Weights of a small transformer language model: width 384, a variant of SOAP for these matrices.
Each number is 128 + 24 x the weight over the matrix's rms, rounded and kept within 0 to 255. Layers, rows and columns count from 0. Numbers have three digits each.

# layer 4 MLP up, 512x384, rms 0.131, rows 8-79, columns 64-127
099111149174114127052120129165142089138105122140138137164127097138129090152138128149058105135152115136162139167155119110102145119076132111138138165149152120152101127156158106162116120115085084
162132159123143160116103115098132129121109129144148111133157114112188130151104099124116126135136112112125144131136157134155092157174149130118133125122127147114113110161140119146162100137152120
135103129102146198102115090121146136126151084107104082104139105148113165143135148106144119148113120140153145140131138113109082148126128126122121098101133142159102086133156117136137125108157099
127118154161118133157180095143095111131138101104124059147170134126125138121080160098094126160145161109115135113183136110164145138128152129142123143082151168122106135128103103138120136133119108
107120137106131129106131113126134129137110138132123150160129127121174151146104157132124156091152104088153129154144118101090164121117187164191147159118132105132102138108120144128149149159107162
133135104102143111136117141115105148150102101093123093143122144098123178148112110145135124123138142143116131119144133097135182125112158101139112100129150164146136115116153119161111117103114143
109164109101091103120123110150103108148092124131115189104154120139082141116130093116101175126115107115105144156126162099144080130109114146144132112100179110120132142143133158139105113137136126
158132167066084141129096160095118140083147099085145129136138115183142153118143165113123100126098150099139154091117079114124126109210155138126151126204116070123052134167152132158128120063109148
124135149131124115120122130129104116115115156122112113165150120146156148125085108077155126122130084119152133138126146169141083134141094162131162146124106119120102132106131106117151138138145140
170161111124120136127166142168130131091127132127133119162163076151085122083157126078140138108134140101136112126135170084133139160182170129128105107089142146111163121135106135089142103110150115
126122117155171106108150132146144164122084093153084117159138151079121143149119085097137097120096116146108136145123087120114131115129165124141169158105135136147151135136122121138152106096133155
145167127104153127147096100103174126127177147135134157109116088117125103151145149135126109124136088153203123110136106094078146108112094155169135154133121129116133129146139106134162124115132169
136103094113129160110108131121141110147127120095123155122151149138147125137105116121125200083099151115107094122112148145111103129149132136122089089172162153097116111104183058125117129144080153
066110164134128148091133121106155102141134117144081131091114155117101073078147134150186127119118110133109145130090127116135107130130143153129106133184154152102132141100170149072138150117156104
148105146134116135177017119125154130130123112126104122109119122143092116165133101174098082086157131089154112116179180133109132099138129126104135132123125080127148140103181160083127130117099171
145135158154089144116100152111134129175068127150112108104134099132144124159164132116098098121096106092159155133127113137113104143147168144150118097162116122103113152099155106110156102151122109
174120109137141085083126124138128104124082088164163115103146110088139111142095150154129115082128068111117134122127161116147125142126119115105122109096102142086115122140149077170125148091131176
134095139116109133157099092175105105129139138136072120100116159120133113129114178107134130112177154130147129098175071110118098134131088157107107120124143121134149126101169088106147165092137124
089107137174150117132149149102116049096139098133083124122182131121117136146099114088149126103145096135168149135126124140125183101114105130126105136144117134174146156106149119114120093113103133
132164131116114057174107156134141109132107106152119143099095126120154144134098129116089116162096087157149122134103180115166163085109135167164133143147143135144108131130129117144188122104081147
134097144126141130144127146120098183134128114134111144163152162135148129124167096088117138101113119137080113122122114118115089115129127128100144182137103109108145131091100107123128137112109108
151143098101146152145076129108120194140106147151127119129148101113114134104129114129118115157099107111139118112137143143109137126113133168157150102113095101155141100115117138141132073127138136
120152153177095149115134104081158117163152082076121171127086082112137158217127138092115131142145164063170107095097099168117168091111133160121115103095081106115114148100095090099120146181202172
128150138107172159117106137111140125153103145178124088145098138120127153152126104079102111167127121127100126100109096133140134145130166129093137156105122125134125127139130144124137131132126087
120168129151126134087157131128115124120121154119115138145144104095107123133156160106146131087129114091108133110117123140119102120108166092170103061180162115131122138142099171126106098119140115
139162146126130152166148145064103130135144139108152121113185132108174147152127127127126145128107152119121132106144152037139164140102104126077132120136121112096146140105095156151129130131150138
167105072125154171136097117110146153121135144112167094143106112179120122162132124146146112127111139140149138145113132129117092116164179144114102129148098157154133137136099139154111106109125079
136131148145128157134114114128115121175129136128116135122126131140124135146118131134146137162106112151130108148136118136127105162143127127087145111123105111094136128095133131131122169116111077
145138117165115129134138135128128081108119108091133091157121121140153113095107126119170176118107091110130109116163097124120154119141131112125115104174138136136135126097123086106096125120162102
070100147102144132133130111138151134113123137131151146144121089066117122103130117119193107132126122096132083165166122119088139142113173154179105112124143128125108178108146147124129173092157154
123145113138112120137102099165106146120132091111091127191145127127111121075127150081135124104153162129104143146153111152119154151151126154138138107111109134113101124152119099102126128185158123
109117115116137135168098142105120129151126134112124088135136106117152117099126103156103116159161116132121109188125192132134150108127125148121120140086170140146070123121088123161134125088147133
083135126169154083138182121142154113125151128065152111133173140117118117125133135085105124131146117131118089107132115153118098142108169146132151149103090128143108152156140125121159134136105111
121091114109134138161150091090149091105150158135123120124098138153162106080121109127153162121138154075145111108142158138072121144127143123121099129134143141070144094152110099127137168170127131
124128112124140132127159102083120153159158132109123150151125121132106123140114164127143136089151159110142126144157136139117142130131155158116102101115136154094126121133150121148116093135134112
139154104088101088124128125143128105135134134080141187138133130091094120122129151139054103136111142128135104119121118148114112101118099136126157121135135145113165131129127134111138127117153114
155150160115100107136080110108111115139130146148158154160129144124107153168107175165114137108084104130098080130097108132161145114131095140133098158128110109124099132116115132130153132127101127
134107150139121103113139118118126117166154106099113108141118154157122102078180144144119127127123134125132144155108163089080123157131115088112135156166114072141140127110096175132130105143110148
143127121125106134098108139150144151156144090134139142141113129159103113118172114144179106140104150126149144139119130129145134147127088093146120113161156158146114163089158164152142149184154152
126144137121116117136102129104129104130141127112133134164175140127104121110115120103147152127128123108151094125078127109098091066143169136147129117083110131112115131169100132115110140119099097
147136123124129142093157147108126116134125117105115113127092140189125152120162107089097147114175137153103120170143121117124142109164159106146098101103123124105133152144139096122098157131151159
140134134119173119067092144101132161099117109115136114147104171142095145143107145100098139138143135101144137143134099101109121141141111156134152149102103106115121100119127122128122122086136150
127112134150147134151112153088129159105127093122127148099131140089144158120153126157126105138138099164135136122097100149128112118130115146126091133121135107123126133161154139118097112152164140
080130144178141108083181130137109163179175099103133090111153158159099106110184184141106130154091130140111106118127126142104095109099146113113114113114133155173139095133134137108143129154139134
123137108115126168158167117126140120123157116123160124131157122121112131149103118154176122108120150105077142113145153134146136146157104119134120080124122158051142158129180128129142144117158128
130097115142109160138120144097126130158101168157121179134137169146117153127150091128123121181131103106098128121125120115117121120123186163129120111154159133167104129113137123109117144147183111
150112159170118091131132102103102112116101136159114140157101153144141106137136163120115133118141131129104163107114132118133103132127098142149114158102119147124108148154120157161116115160162157
116114101114094123146134078153187155111143158097115145106119157136138146134146142103102097148139155156138179114075115166161104122134117184154110110065129094140139111104155162164141125119094119
137136126166132129140157114139140109119108172186071147183134198130145100107099176085142149126124145176133155136115106131180090138127123074149144156116109126131113141125129156145169123127124115
125126100115131130131133118103132180137147138111161191121127144121112115106103127101145116147119096152154105197128107108111109112134093149131111152132180161179230134191174125101091169137147124
118126131109157118117111140146121132157097133115121098135116136079130197102168074113087143149104175170173129144097107148137130128126126103146099119128166148135113119113135193099101089150127159
121105129127088136157151141141129145107149151136129076105143100123141101114115143147085125131136134155091147112148136158144115128127121177132117162114170139147115122155069144157146161106150150
125117095090158109156119108111146136162067132136118112088105137111168172108138117120122127167118137121139137138119119147098135145120144114126114143118086118146169106138118113141105112140136114
095144123132146139111142137173149135097114092102132134146171126136094192115175130161134184147174135127102088102147132132151133141126155112166112164062154157130142136107132155118105127143155119
104061112089138152183132054122114126172115123142123100127150113116133148101120128127109139147147126116110145143124118161119129172142168156151151122133072145125148120118146103127113109114152125
133052130116144131117094075124099138130136132115119097151143127117119122146139137153143130147159121131137143124168093133161154115157132130107135100143149153131068140150123144160150122144141142
101152118100104126104088104129133097141123092132119129173101147109175095140150133154128105134146123100145135144133106159129148150103162154101140104109118137132118130065129139143137179105127195
099160126144124145149145084119115121127134117156159115121147121107116108103102162158121143117143120141127127163135130101110126142056134127116161107155113113169097159105142128125161097095134136
136136139132091122128123147144132127088140134120160126112148088107166120146117114123156116098128109127112107127120101169137129136136150147170133129118104129115112113124090089118179115119111154
128158155080199081097157123121100131120127141139128176098129121132125113108155150130120174133196168118134137123158124098160107120113118151146122113075128133102146126135112133128175106142132177
153101131099129108127158148101120133113095131112091125076090170172156116149147151131133135137112156090133127133134165108170104141165121133075102123108080164166127079128165112118121090153129112
107121139113127100111111118132143126162132130170121161101148131140141165138083103140112125132137119140131139175109126155129120174141152101165098118113098139132117132162141102152121132106148098
152135163124098104127098109130129156085175162118105144086163144115131122147135146088120101140119124115105121119187110115139129128114123151121090106128149155153135199130139133124125104130171146
106126131150085113115148141110145149123124120159111161088140176108168179147155082144129172106149116115165070117133135117102130182132139114141163110121134113103102131126146140125124150085140108
142103174139191131150132134130126115139112138112224074128134076131118157103128113111155147147129124111096122124153107152169111109130136133124177148097114147098131135174120157162120096100060116
147138105139132169158114149151099128157128107118114148162118125097105101157104091112084184097092096112161134123131101166111104080132142135106112113162126122121116137135144121093139128163141111
134115144164113137141177094103142111135139126135112128143169137106141144132142108126127132112107123120092142124096132111133143080118101101125164111146136130164156104127153126119147125171147143
130070160102149101115115131140142059128083131135171140174079175130101122179114124096148104139121142158144124110090103130148134143113157139128147134155105130137087101159171140148138154146120150
172125103119094166200122149103109130090196150140133133140110139105097133141125158100158097150154103096143136132107108108130090155125137108105184125132120111150107102116112113119128157125100145
101132133123126135121112098114115148092126134144150120173152168123106110151133087123119098115130176160091111154120123136086139137162136163149128114102166138128119128104141115117105118148126140
129128139136140183150150110145084151098134148130140115149130137122154137130137106138105116137184144100128173095129128105118131128112163135060126123110110098086129137130080131095129121119147142
140147137090115095096141137137132118156115127120171084113116133128148120099152109152122130149159120104097094136119063108093106167153135162097122105094112132132128161141116156168141153144153119
# layer 4 MLP down (transposed), 512x384, rms 0.122, rows 8-78, columns 64-127
098122151123119137171145127071135175065128096112101150136088168166129110135167182098066084141122138146169122112088076155160137163104135089102139141136133130084126130134126094116126121117109125
110139145111122148175118128130109125127128143128118128126113133139118128116112129134145121126128145110130120148109113130132135114130126127150135118106111120135150126127110136144130137118153123
113108114148129135141091158175107121111103115095139173125127125150093118123148125140174119120147148127125126137099125111150085124155161114146135092143149160146136173162135150147110140145146113
132139139090096134123150119118102140135179128104145084145127119142143145128113172049113146113152150150155116133163136134137153114151115137156144134120137166124126102134143117151127182137120083
135162161126112146166143118130108141135147160157056081144123128120121112122109161109170193080112144132125150138113128142142109102107137157142128114116126100157098124111170137130141142078135144
113123112158122115141150133109120099123121113138116106105137141157132102125138144143137121116144118143138131115118076140123106128134099144148128103149093113108144112129147148108120123125137112
167139141120124122138153143112132126160107127112133127137095121132142129120138127135141092180109144126120139059142117129100145122105163106131122137152147176114126117126101144101112125105124130
141122145136171160076064128159126198121180138103141142109127121099127124132143116123130093180081134119140097063118113111112157139169089120143136137156070085136121109100148071169113104128070121
157115123103124149114154102120114106169080155135146125090133117169114116125099123088108123102132166145155104096116089133094112148142161097110122130117122117131140109136166146125126126114143122
111145147143141088060134136115095147135127146097138130149078116094171129121144114142131094115122134169087132110121116114154088129111152108124109145154137130126094132143099115111108126124100096
149141119160124136125162111170067112132124171139105154152144147129099119091093132110168126180114112146115158139118105126107049127139122142142134171087125143139152131154106136111170102135153141
159107128140123153121125133105128112097155140153147151116116145093148125122126135120121118125122108132153122120133130076125130109116126110121156109127126157102165151163163105121131096121096121
129135099120130129116152157078151089129085129129100169112124111113131083137163162133091149099120112078141108086092142116158124091097100127130128114119146145160154081083176126146106162119134148
065110121109085152118130157118104122127142115113158120103136154127127154146108150151142127121124091125122105108125131112111155117130132157120138113136148123094120112132082136139127110125143105
103141175168091105156104129092138141091108122166110121155159139157120095157139094140091129159103094163136135152146149088122155149124089099168093085134151075089127086139131154113143123139095144
112142122133142171168141150129106139129126115110146184134113145117113101095145113136142135132164134130117086117164154130133174162131133144079125143127130132123116122119128156137120137138160117
133112131155084116091115118134132115101160141124117130133157137118118116125119157097096156140094086122147119094105140112129130094092117107064113114118120124101071135164144127116141166120142145
137167138132112101169196145118128057130071095117144135158105147129177092095094162145102173089106160178106118095097136126105131132108104107118124155109136123126121116111094185130098137169090095
135079169148140136124186126111121097066131160177156128133133172134108123139116118077157119127148124143091142144071113165116149163142152086107086152134068099140116096160122095111082140150186141
132132100124056102126123113152111125150107121142177146108120088113129136126145124164127106124079158095112085143119154139128118073099131129117125133139091127160132149132085094174097170148139103
125107120110170121149175134118105151109082124139099159166097184103096143134158148144141151136098166160138100144107099157157090122086142127097157167109146140125140150088125117101147094126123147
121145101129136104124138069147145158155170132136093105147135102119135093117089108130083126130115173109143131103154124109114118111158124116154107075137130108072153100121151112119139141149149109
115151178183113126122132099110136154174136065169135127167124121164097122132067118076141135169101119101121153116119084120113130095129118151132114127129084145124098147145120112151128146167165111
114152119139117142129159135148147137145120134114143157126136130151119106114097106115124118126139157112127132191140129139150120108175137130108097124138081130128122131155125154132145141128148150
146113121128125134107091136094169086145112134153105123126102119112144159108161145110175147128125096073155109158136139154104077078143143116134122137115156120133107141119105218142114130132067129
106169100107094111108105121166095131097109157161133138150169104137149163146166123154143133108133144146153135122131172110124095133154160128109139101176150100141174107104117131096097141133114091
149161125116154111101149111109123143155094141140148097161122126086106097118109140135142137124107120124143103130115130121128117134105078113121142151109115104099136097115146121128115133143103123
105148120136121089149135142127125131139142132108124122142131154119180160107128129116122119128099157110147132027131161138146088173136114108160154138154105160073118134090141095140108139121109139
140113119099175144145106102115125107163097147135126125136106138108119136123141082114101118118152109107163156138120110147124174121147106147115157109195126136123156105136138126120166126118131151
073117093104108176147116145108167142186135134109120137090143120113129153159123140055122166166120158147098128078144123121094139167081104153172162139121125147101125172119137133123086144099120152
119126151086157125135133084164155125152117162132123131103157122128153134106163184161164135107107151147142157136173162163179129134106131138083155109154092130117100138145109121178077092138111105
120079102111206110109144112124140071150119090099125158120100137139112154093123152161089137157132092171082122158076169135130123137136170147107110118139116151121202151134135137137137134098130138
087101105101150076117112110135184139153133125104115108170120146085134180112102112151124146169117119115123096111117140134140139122100141115109135111151107132098103103140082101114143095139148072
095079114108080131160165092130162096134204199156111123101100130125173135093122126112161077137119116146120141112082119156102116127113154167166076139116113119132109137186139113113097133141132138
124113119143140098090113127129119129131131138141091119121118130131120120146166149148134126102100153161119125089187176114151104145148138141130127104111170094111148141127120132140141099085098153
112134144125138109075083168091132130131128139135135132184103116093088150113162119070117099084094194152161137111147184115132114097105153120137125113114095138098131104098119134168140131134130159
132129129144126115106086116117142112138142115139146120117124147113140138152128131123113114095117102111127139129113127115128125142122138138126126116123147117133116131115127128135140118128104122
125156126150135156134112174125110144134116153118175120114109138121142139112148124165137086087116105127102125142166107129145124144130101143172170127127092114125142153141152131107113116136139145
136081144126131142141160137095165126151154097106163086101120145121109145140189101092143167114126092170146146157113105138118101098137145161138157126166146165147134096112132161136151123175105133
143164164129096110103100151117090093151152109122132143139114106139145131120109104132141104118128134121171126145142131166141139151086142136097133138159106091134146092118134121150142119132090104
106166134109182101116124089167160102134140117140141109126136112126150177139129101140144092131162093116143115165090157176086128142134151143100130115121136141112124177159119106094150095137089150
111081147159113131145106116140139131144144140116154126108137136127153131163128119124148149141146138119150129084127152111144162121110121105151131126121118162110081120099097091156154121102119135
109125166155139128149080131155101130110159150089122123114110136103152171138118127142127103154141134147102115081119109123115111168135124101115121127137137135137096121140105144140123116129132121
101154129134120096131109136093109156092126118156124096120136103070110142099149118130151085132111093109140163086157072171140127093129121115111088087106103145136189140100117110140198158122114127
132116135148132153140126156114143111128130106104058094100131137167149146093132156112117121098130091133165088138107132134136097144123178127111123127077126101134152167140155163109174075133104123
148157177141099145167144098127112080177096137122109158105142128135123095115128116153121171127119131094134146140144115110130120167072126113138111123084104185128093119136106144142136155155079100
103119130094078137103097152131116150118112093109155161137107118148139144122134143112144141128090142125112083134068159125125176125134138103123123128075090116179156176159115134139136115143114133
091153133121170122085128141108119150120102144134142109143100147093109117172112136107125140152125132163132154154139163060131150134140147200122125066095134099146156102142138146125124109103117135
140108111130115186144090148151142143220136112144142135158113125178131100105115140150082132103126113137137133186091088184157114178167135121137111092137105119110143177161166095154082085129126097
104117154115109133141152121157148117117125127110117134150150188120128139130127171116088084123137081139126083155148086181111116129134110166176112161085160119177138147136146151111120139143132110
130085145102166154085093130123127123167112111146137181114139157098097129111073141139161140133114134108127134144141136127100151113123081119094089174150120123123111125104094113194114143116131131
116132169106131151135123081104103090137093098100129149081140161117133118106104134123140149105172106132129113184099099164111120110094151159137129122107153127132132151147143060122125154114152160
113157156119125118156119145114126150109132142106126139130130124167094114137116131167150119144143144143150137122141109165137153145111128118097132113122139125134109144132125107125113138122144123
081125117091170099123100106108127124123146165160085121167155141152156148134127119064156147143097143113138140127131167075117151156115161116173112145120141117118125128116170154121099139074163119
137153115083133145137098169137124100089129108112133159140101121131102157141142159141115108104101118142112122131127067133153129116125103116131119155107086099126121107135138143122142142110162151
163127164133163129142133172151101139112108144105118129122069132125095166091151111115087115177117146085111145173116157119099178135164152144128114118133114089145131117128147114112135166122110146
119132132131135121112154103143170120113153105180123140139078134097134116113087151169150116130109106090154071109156101143138144136108175175147119141145145112157123109126109110152137152123149159
150130105104117147141143116131119123139147124152166117115170109131131135123113148137077133127135099104135162104089091107149135112082133157083155128102118135129106113121139113125151188136089117
148145119119108127099136119106124122153157151138141091155152130135147138136105123113115131140097117118139119090129136115133122138117123144130132122154140126160136117096152117107115099123112134
137114146096144096133134162132136127119156152100160110069154157144163145150130122135142087095149162176143105075193138152142119122111136130099173094090085166123119121139129114122147129114138114
186135119149168153155114149143149127152126094095089122082139131126138135184099139154079129167137116157102128122115146114132094117144109114175127147126110123147115128104092102140109113128143101
121110135106116145141101140141081157141090120145127146099117094081113133126148140123130110107125100118120097153114061063128106101136151131079140132106107159139155125142143135101180110118181119
104155134146102124143131108109146147124127123158085185167149121137148151125093138153130125105114106120100136166158124134111123116088119150137160129152163153139084154120094124106102112149112156
149095127073156111095149139122141113120118129155133170110141089126129148057105152127152152068142110150118115160124154151073134105170113122160155134121112093144115127180092169149138142117144118
144127135137160142133084137103138107108088142106197119121109103125118158155135107172105117107128137149106107140101129139143115124152114106129121085136138171108131142169130152167136130125136144
143176111169092111118124108133114154135150160118123109121130115108125139138148155170157111135113156131132107088166091110150125162116129156129142115123128086117127103097146148147145146092114129
065107183114136136110127105086143187118110116160151121126163184150133153134140133099097104148126139118092132100112155164117151176134114100072102161153126103086108094071160144172130181158133130
133115164092119143137077114171141090112110132145097128129092113149069140079102116110128076117140153109118107143123111130136092093090095126106159105186106087134148146096155147137138145154127138
151144092128174138127153163084110136142177177104120140074199135118113163119113133117164114157129117127137095197098059122115114157130153112122143111117111116134173150129121090160148164096129144
141093105104096135134125115103157129124175121104163133155145128077104143178128063154110166140107111160089149133133137123144152146139130157126117144133151106169130117167133120122154120125121165
131110115149123128109132110111128118129141152132137112123129124108154135132102115109093139142132113124143125097122150137134137152133139120135157142120124127113101136097137132120126123117112142
# layer 4 MLP gate, 512x384, rms 0.127, rows 9-79, columns 64-127
104121113120110115135153137154088147139143148144130138097156163117077126104126154158111133128127130150155134125120108110136144109097085109148119113147134123115108122123129161134095113127132133
121118113098135091108111118114107142142172139080142123131166130143115153137113143142141098148127142127118119141124132152127148120122120126093087138109131091137117150180125103088113149114175140
132142101103141117141101149120125161134128115131120162087187110121145158085149092116161150136096123151130122089106169120166127110135110117112144145162139144117177086109114099127140122164082145
092086126160140134100138114141157098108120148159115189092128153157155142142140092116106150152148100133126121136141128141148122098148081125123135121122112105102117134111149155136096095165145108
130132108117120155115144124138169103107150134125184141096138126122141104157110124159108121137130116161127114133118094100152120148128110103122108116175150171148086119123120146103157122105122132
134119129171143139121092132122144120139099127126156135117147139155156138144109129151118103122135176119148134122134131145141148144117119151135131127146126173108111158150122142130128103136138090
154139150115159137115126114095162143137083115109125114107147107140132133112108137142135155143132105128155078133136129111109164137107109125092103115120144112128168107129144103113161142139151157
097078119121146112152138112116148120122088097138122118163157125098115136154142131194143187137121142116093136124154125077112137111090155131149120135128135143111091096138136129129144091159128103
121135147110119120100105171133134139111174123170150133176091124150118145122114110145118108124135128114160115104131159125083138169109128129112112134149067138110144118132096141100133147107148125
141141156114162139102142130128101126115115138134113120125145121100071136147110090128135101149116087130081140154134140122136156167137134138126144127116119155141122149161172102092153136115128146
120128150110138101118128143138094165127133155083120116101130130099159137118142106112123116140126131134102113151104121136150108167125139073080141110133090152165094105152111121151114133144132140
135147124108127155131088103131121093129166099143150097121141114118142182109122195120104107203143113117170152116161118132129153172152118112141140143115116125160170141155149182119122150125148154
130103159127149111147102115138110148147158109128113130159158130148121168109106112125086126177100155125106128178137126119138142182120150147118091102159133137137134116109115127153158132135138142
155108075097135104105124152072155068087140108117065141104138148110118140135090122140108134138111110133083146134134127111122181134086106138114101104081106128140092105092161158119092124117096123
124124112136116130123121160108162129107134125136136156145157160136178081125158102114085110117109179145115127113112101136093130145102118105123122130131126158143144181156124124117122152121156139
121193132109131119137138136105099185119119125080153147123144132086135138126141123114150176158137103124125176121137125139118106082111117150188145134117129135103101106159126129160124104103119158
156107135140127171157179135127172109125105109123164110129117117139167107094197142140117148122118134165109154160146111106140160144128151136080132100127105099120151145092122125121105145134109149
166139145129177110118144132112173119063121112160126142162111190177077165142118143086115119144161117191113129098108114134147115154106149069124159126135121090163132128126108109152107109143111184
153115079109151156104073116163123110177159122143150182124113108090145092141147097094161114101124126120146126134122197112081133110123090125119115133162146114124106088092174156122163157153103078
161091121112124148204118092122128125106114146145131135149140116157120126118148136108138152133094154109095171165104081148131129156093106153154127170114115152111125128119160153157123158163136080
153129174108151158097120126085126086164114051123164126102092157141148138128119147094067102093111131131146157116089179143152137139143161132103106093187134131129149125137134076155103134187129144
149081112104153093117115176138118118094132149134141117154142170151087143135177149140125122072109167112103112151187150109099131176120152098148104127124155130120163145148133149148088117129123085
120124120177103115124086123127122149142154132117113102122149146129080113168092135115109114107167139121128137082132148103132142090150126116147113142155089169089125127092127132187130142106108107
143108138140159154168120095086131118120150102151112113134109071134136118113136160158103097175094125160091145133146119111153121104133111148178157104128139141120123127091133093112135156133129166
124105150107131129142163102101154078114130078116119154169124118127141119127113160116180123111140165128155137085124105155132135125078100184075087127117128128172136123146114136104133161127171154
118107119112118150135134125096145129097132080113104124084148119121110102133125144111156119175105107122115136094130092100139126126093140101108153084170103116094126122107099156122148135123172148
114147151154113099095133141168123153142125130143111119130070140093122114072089106106115128138116121148125157155096082127183128128146131171135065121149064136137123161145167139112147125136120120
138133142134145106110127088128087153139134142130132118112125145122133117143122121134135127133111139113132095114100124107113112113097142116147095116099092116119143132129137137142122130158112088
073143144145124120090150108129105109139129103112133161116181180088123098135137150120174182135112140155118096134129113161124140079115108114205136093091124068135084174175106103124081187125158162
119130116135106116129121158099160114084125090062110134109084114130107112126084157120124113101147102187138169147165116141059163131126157150110097118089097128128112136120135101124109086164117161
102153137167084122152088143109132105149150126158111115141135130142138097136095094157139147178174181081132134133149167111160170128126133154129122157139173126117148159140155146123101113096119104
106131125119146113129094116087139150183133152099104122126144150078130168115130125168118144141152173123139088142111143137119124096112129152128134102146115143093170145107153108139167144071110135
111113097131103141128122127053130108121081141118120128137095113113138125133164161093152158124135130167149115093107158082135051098172114101122171144112112139144104155103128140107133104132148138
178143118143083142150132163143142135059113122124147104110166121157185149142127134127101138123132127164130109103111124112088104135161138076157092135077132161138118154131144111146156171162107115
171126127130152125128102143120148117095101144086113092146098124141123154095141128085121114129102112133149095135160114110129138112114119112127117143084116090121116096138130155132078153156110146
144130130109129107131119101112093108133097141161123141136102125133131127162109147140151138129132111094113132126142129133133152147153136116166140145113120102073117147131157110132151120128119111
137119167189162113142113117125108163113158124135147145130114137131148129142141140106126108150121132111161123106129100129173143106060139119119150104121117179116100091104089121131129121110122110
108176125173134135086178134142121129151110122073129137177090147148127112175104147128142126140180131163097115123159148127148123126133140168132125110107101189182146121120205132123102142104092140
146120150123103094120098146166109111137100134133113089151157106127133077129161113134114113131067150085135100144153121168144157130112108180089137162107126103155114125126118103155160170141137064
145162104076113112099175125117083144124139079153130123100123117158162132140120123142155116151170124120146125108138125149096120120147108140132103134122128142125110154110087123085117135110110109
120119129130138158123116135147112110181140131127131160154152089105137119116082165132142130140109174149168101134158176126122160119096109153116122144153111169144128158093147099170140167117126126
122162146083115099141134118126134119131103133109149106132151129110117137131156089142105122131119141108145123137144120138134121142175157124166132126144140167121108137145100100149141123144114093
127152115133143155120118146105125134121089126123152125183121131163169125120122135134117120104132203118171108105119135119128151120125124114159094157132102126133164127106161128089130104130091162
103116115119118135111138103111130137122131137138106138122128115107138141109171119152106135144155149125122117143157196129108149149161114163135155159091140138180112136069167112172093153154148125
112176119109115096086120099189089177141138124138094104099132127159151133125095147155110143122121131086147106071129138137129143160148149115169124127094129124105135152130138095091105120104136121
112179125116172125111161117098154135137184140121158129104155148151066112108119137120156104124137099118122167094105112113128117132097096111163158124194120109135125117134138102163141115131141143
103103115145115147136170163114138147111120102110130159121126113105085160169125149115139154126116114170117143129114126133117110120144128134128120108128128108127134146175124181078153099085139152
167097129112108147186203140110099163119068129131094082106120178092065131102106160113109177139109172112126133144093118140137147111104116114121127165129081140136168129115138167152127092113134143
133133159120125129081128126114145159103115119141105139102129092120138169127111147117158108119201136146164142131151140190143166132108152130116116128149100151118117105093088098069086039105124163
111144164123147123109142124096085160086122151124127114147166137150124130151129132128157134105118123105101114132158095116127097138132145128149134103118131118134129153114095114121145108106102167
113080127092102121137149139114156165133091108136146146097222146127139104129075140120143134127144145126121137058156111117128135144181116147165100102114133097097129126131121099129113133128083136
154136139125117130129145126123131112086135109087135123117150151138140135200175156141115126146120085135120139137133175114135108130129119114108113128139125080144150159117138133117137163140121166
108160127132152125149100161111165117142117121106127118104135103135115127128126114134143177117134135119177125088095137144133143154114154133117144141122125123138112105096084188115145121099117135
160144166118114127127159127147111091131146133115115090150139126129139115138124147166124136104122115123139109116127133121150112074103080089129111132145141111162126177142106138121125124111148129
138096104121152184117132090129149139143139131115093088127118099103123101110125145162127137153141135134117151105148118157121140119117131108130140178170136174131112126163149133162149120158139070
092147113108129102168114120173149094087115109137101150122179155130146106196145128123099114142101185106106168125132171117092130119147131065124105137142051143081144131115099135141112181113137092
133142108143091104138136114128154153143145086170092132128092131145121095103124130144130137131150129127152141174144103116139121129142097109144137127119123117152143103128125122118109118152168126
106135137140105104133133118144124146100145118107161113109128134136139128138117153122144120124125098099134094086152106147133105138133127121130133108106105099141145104165099124133155094129118121
146129119131098148129109098146121081156131185125129080153155140092089149144081111096131126156070102133146150104142107131120171119090130095149097130115154098145118137096122132137095149136116146
090134145132115118102119106097118103118147118137128150153159144161150115126119100102134124117117137168161074143137122114090095093102111126129144097078140110173163146155121140118102122136132142
129121172084111109084144107115123143125123090136152137086156132146166184134108151133127140131130150106130176134138132153139123136128114149124147111138114135128116157174134143163077121106122100
112123165106125146137142122122135149090140120105113077131134109154132137126148109118144129109127110118201147118143090153079149146128108139079168114132156151137147160107096099155137128108127159
150145090175146136101118124088116128118129100132111113158124181116184163129160135157101169105125145122149091120159138096132128160118136116106124091161168122164157106165168116122103152118115145
165147124134124172094155069147112149099122121128156136135130121110119149147145146141148110156130127137105124123150165129174095183141144148164121161143089161136122131167133158102130133140045160
118143130115138104101113168138114103145079095112164127109117128128160169125081119131152114148157128166080120157130174084057145115143140091124099151085158123134124121138100136127068135127108165
099161118149127161161116116163144131158109119156120121147153133126080144130106134127121104131154151126107172091097105100121107179105202138122107134117131135137124158179099096120113135141160136
159161105098136108184162132137102094138138122133129089120077124134092127112083131153126156160096193122154145134130109099081179105101127140116182148138122136143113091119146117140148124121152117
133105131132116128132157087133159140127110117088134126115161114135135133127149126144138138122111138156126107126157145138105131121117147124080143132140161183162136123153113158120142134155122129
097124168122108132135142106160146151140110149124082107122133145137143167127129137139149157114138128098092151144148140115141138145161109122124154139125120147109101167149156134143139141178117114
106121137120147138156136106126108138087118145145177121112125134137167137106147147146123150115137142125127147111105128118120134113156155109092118095157159102093170154148103128150131135093152134
119122127124121112101143145133140104152164139140139132126144115184109113081121126143112110117149146149108156119150132138122141150101141141097128118143133160148117127136143138113113132145085119